{
  "n_layer": 10,
  "d_model": 160,
  "n_head": 5,
  "n_kv_head": 1,
  "head_dim": 32,
  "d_mlp": 448,
  "vocab_size": 4096,
  "activation": "geglu",
  "norm": "rmsnorm",
  "norm_place": "pre",
  "norm_eps": 1e-05,
  "positions": "rope",
  "rope_base": 10000.0,
  "rope_fraction": 0.5,
  "qk_norm": false,
  "attn_scale": 0.177,
  "bias": "qkv",
  "tie_embeddings": false,
  "parallel_block": false,
  "init": "uniform",
  "init_std_qkv": 0.0447,
  "init_std_o": 0.0,
  "init_std_up": 0.0447,
  "init_std_down": 0.0,
  "optimizer": "muon_variant",
  "lr": 0.00658,
  "lr_mult_qkv": 0.4,
  "lr_mult_down": 0.7,
  "beta1": 0.93,
  "lr_head": 0.00651,
  "grad_clip": 1.0,
  "warmup_steps": 200,
  "schedule": "wsd",
  "decay_fraction": 0.636,
  "decay_shape": "linear",
  "final_lr_fraction": 0.05,
  "batch_tokens": [16384, 32768, 49152],
  "seq_len": 256,
  "doc_mask": true,
  "train_tokens": 143900000,
  "steps": 4881,
  "dataset": "wikipedia_en"
}
Each number is 128 + 32 x the weight over its row's rms, rounded and kept within 0 to 255. Layers, rows and columns count from 0. Numbers have three digits each. The size before them is the row's rms in percent of the matrix's.

# layer 4 attention query, 160x160, rms 0.0449, rows 0-155, columns 80-119
054:115144158110101116120163192194167093132131121089105104132187060148136086092055116133076147124150059091116132177083163110
058:132158133142117099095095095126145144105158131114098116112107165120123106120122058088132067127130136105168080127107096111
069:148125130137156145111137135080120129182065095113073110158142163126192134140180105133156122120111171093104154131134068144
074:129055117105093156099146089177125115217113106144160148147158174133037081156114110093204139144165134086139123124160143192
073:131150124126150119162156145113145126060147153115088084140106096113208168081178146194062134086090124149126154113120093087
115:120112107110175134120152117097091180101170097125118155150100150133120123097182113174058092143111151097218092169148131139
108:168093144165092137133134146126140139168108125113137146184169153138134146121142159107113129155140117139069106119131153119
119:155148092147123056137134117125118100164114086102106153131084133098155156134175127147102170131117204105129030145151061147
051:141115151123110125163101078127163173088129186123130158123148147189139072131137106111043131146121115147188085149180128100
044:125189167181113114064113067105151144128127175144170077103113076125164129172166129123075121095156134123084080051087083138
076:121081134105108086105147060109167113178060116094122083151155122154115092139123083084109098103117070109177110116123169177
062:102075126101030121106100084170141109129181155157173144133118122160109097105159137079140134112105082105126095111082180202
118:141157138139171140105122175106120185125093135104118136084140165129119117198081099166141111156151133142121143151154113064
117:167136109127089114079147151140130120097132093114138101153110144189149150152167144140111106108086143145107159162128114089
114:125146131152200130186145138105117158145114125125156102143059140138134099115089136129139170120124134079131094173130207077
104:142144141091137142111172105173141143119123137085106148192114148099063127135166132126140121141158070140121141095140162162
116:161125107084129152119112137087076183142135125167127134122126153152133144139127193107107130140096117181074106113162069149
111:145106068123131143082137131130130134108153126194152157198110084148137118156145164156147121119099117092131113089131103151
114:156118069140074140146055097074149191120147148144087088089150133122076136145067162132138148130103109113130135141089152144
106:117163132095118083146119105151159153153134124141103137149111167148033153113101067126144139089133127152192044095133154099
108:154142121141113143097125136118104155071119028138137121141102148131136078171132087087078146134145105120115121140159131129
123:129089119133198063145123103112067115100129199134123115127075137097122124138085188156093132112126035094147107143112151186
120:101179141159098150151098146112106112167155122096129146194116149117113141107145164113146126149139137117084162192069112187
113:099139133130116126097105145109119145154111147075151095173122133092132163209140116167165165111088131156092135164149103085
110:160080166117089129100097135135147163068132125120117147108085155101097097148059114102129083132122160128165139144127072084
114:103113150125096161130149048128132186119125162134125072192162124148114134107155153126080129145140155132126155125112125122
116:143139182119165132134146188128113106105124190143096155147174132046174167102120153124114136131099061148089151115106128096
113:109161140112135150100117155144078132103135161084135114171116136117139128171138138150122118152148077142174137147138128142
117:127088081148161187153087093095178147130085154099140157115128124079169067102126111160169123084124142104156149156095137167
118:134080147155109191208134224149141110167067214125171049135130167078169094119101147089140153134109128122118126122169101152
103:201122140177173147132147158087150129120140130090108136185120110122123197167080185140115108126104124139140091111099091136
118:076113109139093114163113162171153133138093095194140115120177125148101129131134172110126165128098106106120081121083152154
052:121153125086122120159180151082171134089100133093091124132072128115114143128196088128186037136156131141103120121131106089
056:110143149142092053104106139171168127124150089086093143135123107084133186132159179124154171091127151105130143089134157166
091:078096059156087147111156150082083136129175128113131122105155119128115103136084133089061080156108089146162147140132156044
085:154132163171094188084089084160103149140074144151129184107091150129086091184130122143227128136187140138111087122148116214
100:127094105062108102158191088122139106099155103121137090126132085147179159079138124146049119091095116141154169107121115102
095:117091140106161133112161126098090164092127087143102104109127169150109156120151119144086111117121126088241076171165089155
079:164109166160110116121132156135112121176064174117119134184199145110096134128158158115117125163157097153049082076135158129
084:173181063152137068158151105128138106133155094107094171149125115058144130117136109149116185136141194115140070176171103122
060:123130140089151088145084154145133077124097109123062157158159100090120170142166179090152199141091149081137128117133128214
051:112088100141151098080113132064094066076142092124160077130134111152133089178112196095129169138133121139149141131159117124
070:103141117166102191111080119166146181120051156139150158136130184089073079148155130115124140181157162130106112104158133132
077:121163142123159115146087144154176105165073122158121134168091090124118141159182135149195172123163130105095094176147149162
083:143153131096127173128175157123096181130138130096158112100167111148114118151114113165116125133116125151094153161132112089
080:136122092155099129100161197132108153094112097136103117120125123159110131166148109118109075126119188148140140154164130076
074:118129142171215131150151140102114154108115113137117069146087156144130115117097127125125119119109153081148114160160212092
078:147134127102099168090127066168137144117133102106095150205080148135099145116171121167113110147134077154112143091156110092
079:188130127089158129147134161095081128127127140166128124109136141146059147121142191079128117120101113167081120131142058130
083:113116088156089122155117094143133150149108133162092143207093081156115098153142149202155092104140156091111122099154120162
087:161124084133110117152061090078123204124141142159068129072160149111054138145099152131118140123107131135153133154115134136
106:113193130134156107155090122124130165134136159123121142158144182116034101137080103100118158117115157141172032110148166119
083:146127118144138153119105139148131182100080072144103132137162174150083077167108091050086152129169100119129116142184158153
085:139114123162253107144108076124095144115125213144114117114101157119108126148078162134100160147115051118101118168104118184
081:107183141129132182195134143139108122175130127138137140157137131087093158080145136112142116144183143138074189151105112216
076:145109130103111109083115145143142208140149115080146096161122141084136165185130115154173155131103094122092110170118080068
090:163075178074105154027073126153117156110121156120103126102098185176120109149058102113135132114132098099185158131100069106
095:134152143127118143150135076141133159136104185146146129195179138141115086119126130106048143136136173139125113149097153131
093:124159195172109100183121168129113071117152189186107169110159119080157145115128185115118138116110107164099108135131146122
078:100167120108119151111124194156102108122156143079092122167134108129174116177121134121149134162174107133183150150125125169
081:168116087176135187139079142114179139140072170105133167142129142105163029125125119172087117081125163116122146157094151139
080:132088130121081180193169169152131137150057199147151035146126180072159092101111133096129171134169106129138146118167074140
079:167091121130155120110149203110172128121106099080125124165113152135118136143091157122099081113098136091104091122115118149
079:106112086137147112139147145179158113171068101189119114129154081140161129155122137142152172139129096101122143098097124130
095:140107122147134093130042095073139234113131126113143163134099148145129117128126147117162160117100183127142127100121109180
132:137175133163125185120227160120078098181077096117162111122145105097151173086121113164154110140129097156124139173115131124
098:120069085170132084111055111127158162085165138111097127118128128106114073214131140133096111108124174140138140079104135115
114:136162166143090195101141124165130103179028131133170133137130164098128136102175114128239142172143173140094085132147039138
107:112112090073120102170122106109143104063203110106125124153101099132167140103123164133023139088088098116163151099112163129
107:074106132098132144098164160113103159126149099121110149161125206097062114096147101172095152110117151094202076147162129136
109:190105159152097134147148140142144146168099149137129159147181137115107146102150158100115131148140080145070117083114154146
114:160179074148122058131139118139111104161111095065086136130097133099188132129155102133119168119129208077124052167150093117
120:125144151116125155148212129136127091183078091136183121124131126148114186025101100148159129144142125165099117156160106144
056:112137112122152122093153128113137060135153132125024188137096130136073101127153131118067119068157125088104171097131120058
083:136148178141091191115138076136123149172042102115148131090136195117135084118153118152227112167137167130114087134146079153
092:143113192143146144153163130159121092216073146156090085144155092131132120102142118145214144118149113099099105172152107174
091:115169108083175130073098166139143230072148157122097168049137156142087111219133108146094108120150143159139161137157115051
114:111116093127099151098187196170125150119082122108145095151093124142108114110171094110120136107103176116105174150171120069
114:114150138181187132176134129118119163131121115146132082142046147144163077132125164128115115106147116092139088158126178089
119:139144138096115122141151052201129134139114157093113127188099121092092107069180166165130118142166071149126142095138152152
112:164128079066134133149115183089097180140095148173131165102131150151096124130123165089107090127139160160091142136164097165
106:118130085126089107098094183110152124116127130176131131221104097143128096178092150125128092111135106092131124104133123130
106:134141087114070116146065075036131158129143162130099108067142101106091168141094165128135138125101140136124130151093186156
103:113187139131118086143111111169145156109140131163116164133130152172063174136100096114124136139128146188180024095129140109
115:159126097132110146092135176130091141089122035167118130143113152129126085147149096088084161122142097132149108117173132156
114:141088135168239094174126101126101119101148182130128130145082118104127153129109223175073110133107055111165089162114141177
116:094159141134087156170119109092145073169133121097149152194111110113092117092130136115155092127145142101086159156057130210
120:125107122098122154076116139128127148133150116067153082144122123092154154205184094165185139123098091147125128128120063071
110:165079191122093130084083139120149127112114117116116120148104136093117085152072119114129096086119117138168168135115108094
113:119137148130101167114137031150115154100125138117138085210174121174109115105154180125102109133112175137132136130085109129
122:140144181141140101183125140148115118101081198141128138152163098026129151111112146120101133145121071135101143144129139114
118:113172132128131167122111186146078106144143147072103112182125164115127117178123137142139115183134103138165121165161169161
116:134109116168115138144091121114165142164091165107184164119116121106187061100138145149147136107141153114146165159103173153
111:117073132155137208189152221158144100152086186146157044170121134096174101141090159114102172127097138122123148104174073187
113:171100158137129129112152180129197132120131135105099131185123142144119163157073154123113137102115123114110097114096123123
114:099129128151106128185145158186126168174089094169106124148175097142150118112148157130177169125108099116108113115105165164
034:088133149096115154134176147196110131109187120180115118173093132044176110137115115062161156155105118176070072139159146107
048:111084127134103095115057139144107110109187097135094146117125112139090149131119181147143182131159147118194143094144159195
055:114121065134120125145184127118096115129193112124166146092111156141140117159103187093104088118083083122150159182121111049
073:128121103139145178055086154127101140140071166086090120133127131117075138186115127127127122164141112103117144102093115153
051:112125129114110091218186087127148104103167131152172136142133108122181097066154142118079123099103127126171115153165132088
139:088109130091169137128157144100094176123129130125105136128116203123086074099171107138082142142129131097223064153165134161
139:205092130151084132113148141141132125157098150107143128180173131096109125105156169131120129146146082144079098111125143103
151:179160089150118057141159092125137116144120088075112155137092134083162145103178125146106168123144201092123049152151080122
043:099103112142123131079058137133124135084121115094046133105097102143122162121124133163145149103077133092113145057104111192
047:120103077110115160157109116127078149122134067145145147141151162125183059170102170065167129178183139150153158210134078133
058:118138093133140135109048133150094149123051168108085147168167131124058128160154097115122150146163142143117135100122131146
052:131111152144114155182061125135123089127110132128128109151100140144126150089129116085135125128149137136103111117112126192
098:150139103099146105049158129108129185120132125107154163089148112126121097170125121187131096127134111123149145146153094060
131:128132106142097129095165182141146132108110124116126091121109124171134121163171109144110100097095172115105171152138105080
150:131148145167211138179149142114113157134120115124133083136060118142166114109104144133145140115104124067146103155133194076
130:120166137119137143110146127152120134115094138099093151188107160067076148120163118144155167151194071152115138113159135139
145:166132113086107136114134139092076172144134144174141154108114128160117155117132178112105107120099126182094111100167074149
135:126129088115125108103114134109126151116125119202127161217097080140118104167108163159128112136124119098144112086154125151
140:156124071120065150145036116073148174128144149137091120071152127126088141148092164113130137125091121120121133155097135138
131:118141152079141081125115087144151130127170110109114158152105141166100156139117102138140125110124117146187036099116117114
139:144136115114068138099147135154108148057119040165125133154131137152125055171149090099102157114165097121127134114161145142
148:128068114132226103158155096104085118114138178117137147127070127101137147130106202159098116120090043098162113134111112182
138:107180147134094165183122086137121114154142134070141150170118137142108135102138145116142110142159128130091164165053118208
130:116130162115106116107130142124139169148141141070139107157145160114133155203169104156189150134100113153085132155134076088
140:167090160120098130083083137133148153087137138139106115120098139117103108143043124110134101101122128133174165164129064079
131:108099136125102174109149039139152169111146142119154079197173115158131122098164168142054121155137153122129149107098097129
143:150140184150150121115155175128102116119136201141105176118163119038160180105133164118103117126106089140105132130134161084
140:104175116116119165103116138166091126111150172058122117186128159122126119166149125139143126159138089141179133151121147150
150:133096085168132166146076137110179129139070158118155150152122123082186045117113134148151143080128138105116153152089162158
132:141065140138127198205144197141157127152075203124166023122124154101186100113095143089133124141102134116119138102168072160
131:164126146180160138122139167119169155138129175076129115193138174140075152171061151114138137126113161124104061117111119111
145:087109102136106116166126169179145129145074101186130093113185116141115122141140153131147161141102105117107103104085137143
084:117091170105091132138096095079121154108102116184125131104143119117093043086133146069114124098090136107143118129122127143
110:097136148126136134162159169143160165169139114125182155115125129079175157081112153160089155150134074153120166136131115170
086:097115120198134138147100078106115118090182143140104136146113124175085139156127144144119070129138191087147089074135114181
084:132116140115100158158073133186102155150094154157157177091094140162141063162110151051132165155124098099130120174069167141
088:154136110129145105116156151076107095112150087109124091185145107087117193082132116174092126095116151135142126098155132092
086:103114085086100158072135118082123141144182098161140170150089137097102161129116104142085092153070157123191121174138059168
072:184129179117133065162146167135143173184223094118105143172159143133117147056088145176140167160126099179067108118131152147
072:110112107148160055116115143103079112109115206096115171124045099096138120137172142065098146124135187121102084151143150134
095:084161115121094126096121166118096111178168117147164131103127131103157129097150120158179143124112064142128104149097142074
073:141160158151146117092158100133165067157164176129075146189154084132107190175138127127093106082154041136191175073146176100
089:127124162131094170140113158122114235159074077118150175090102169100136110134080130106117110159144108111186103184068222123
064:097082100071104125081154071160157106116132159173094129164101148127151127135179131158123142091155093109125154187172093152
083:146182129150157147153099151172135153126095157102109092126142139125144110140101120123126131147121130145069185067102129026
084:121184079073093113101110126087152115123088119095156110174156145112101128106133121161095127126132146158110169168071098113
079:125138137168164086146139089142121125118085124120207056179150111096106037167107150104126128115147153158100093125112198148
080:108119135137135143130201101169159169092124155151164088119125109135086142130127127144145171118147146166105082102164202101
096:135102134095094137148081054166125182133064147140111101167065134133148115153143166134112116126080127146130147124105057154
077:128162120110083126096175149104128141105139122148153251105133087077133100085149112087157133105060172112163154110122131147
074:142152144160108130139120127117135165056121111109153130092091159147096112146168181135148125125104162144042145100148073114
084:153146134123139106095153154143170127148102172134120141092141153118059118125111083107156120108139195120172108106176177092
082:131109166072087078137058182099131107057133143173114106139098125134181076144148159159135139095139081110128177075126100113
070:138082185169077097117138070113090103108112153108120150105090115182102104162127159159100178163150117137152060045114117137
091:093141148111101137175106094134104099141132155033123130192138167129125140125136144195126132161130144124106193145095140178
078:156134122053103114097165171098103101141135126081128094159179120135118149157123139200183116135105115138159140123071093103
073:150137144120060102101159118153160168113150146224110121137132110138069075126102125093174085109128129107141112156175148123
069:087094182127122143118103065125135149102126151164189088149196098215094088158196101085103143108138159109116078110114125148
073:168100160120126119149084118120145152116112164123120123190127108099095118141127201147164114091171116124113168133118155151
067:082141184130101176145127151135123079053154151128131161125133149173136134154146163121114101105103121129178133158076119110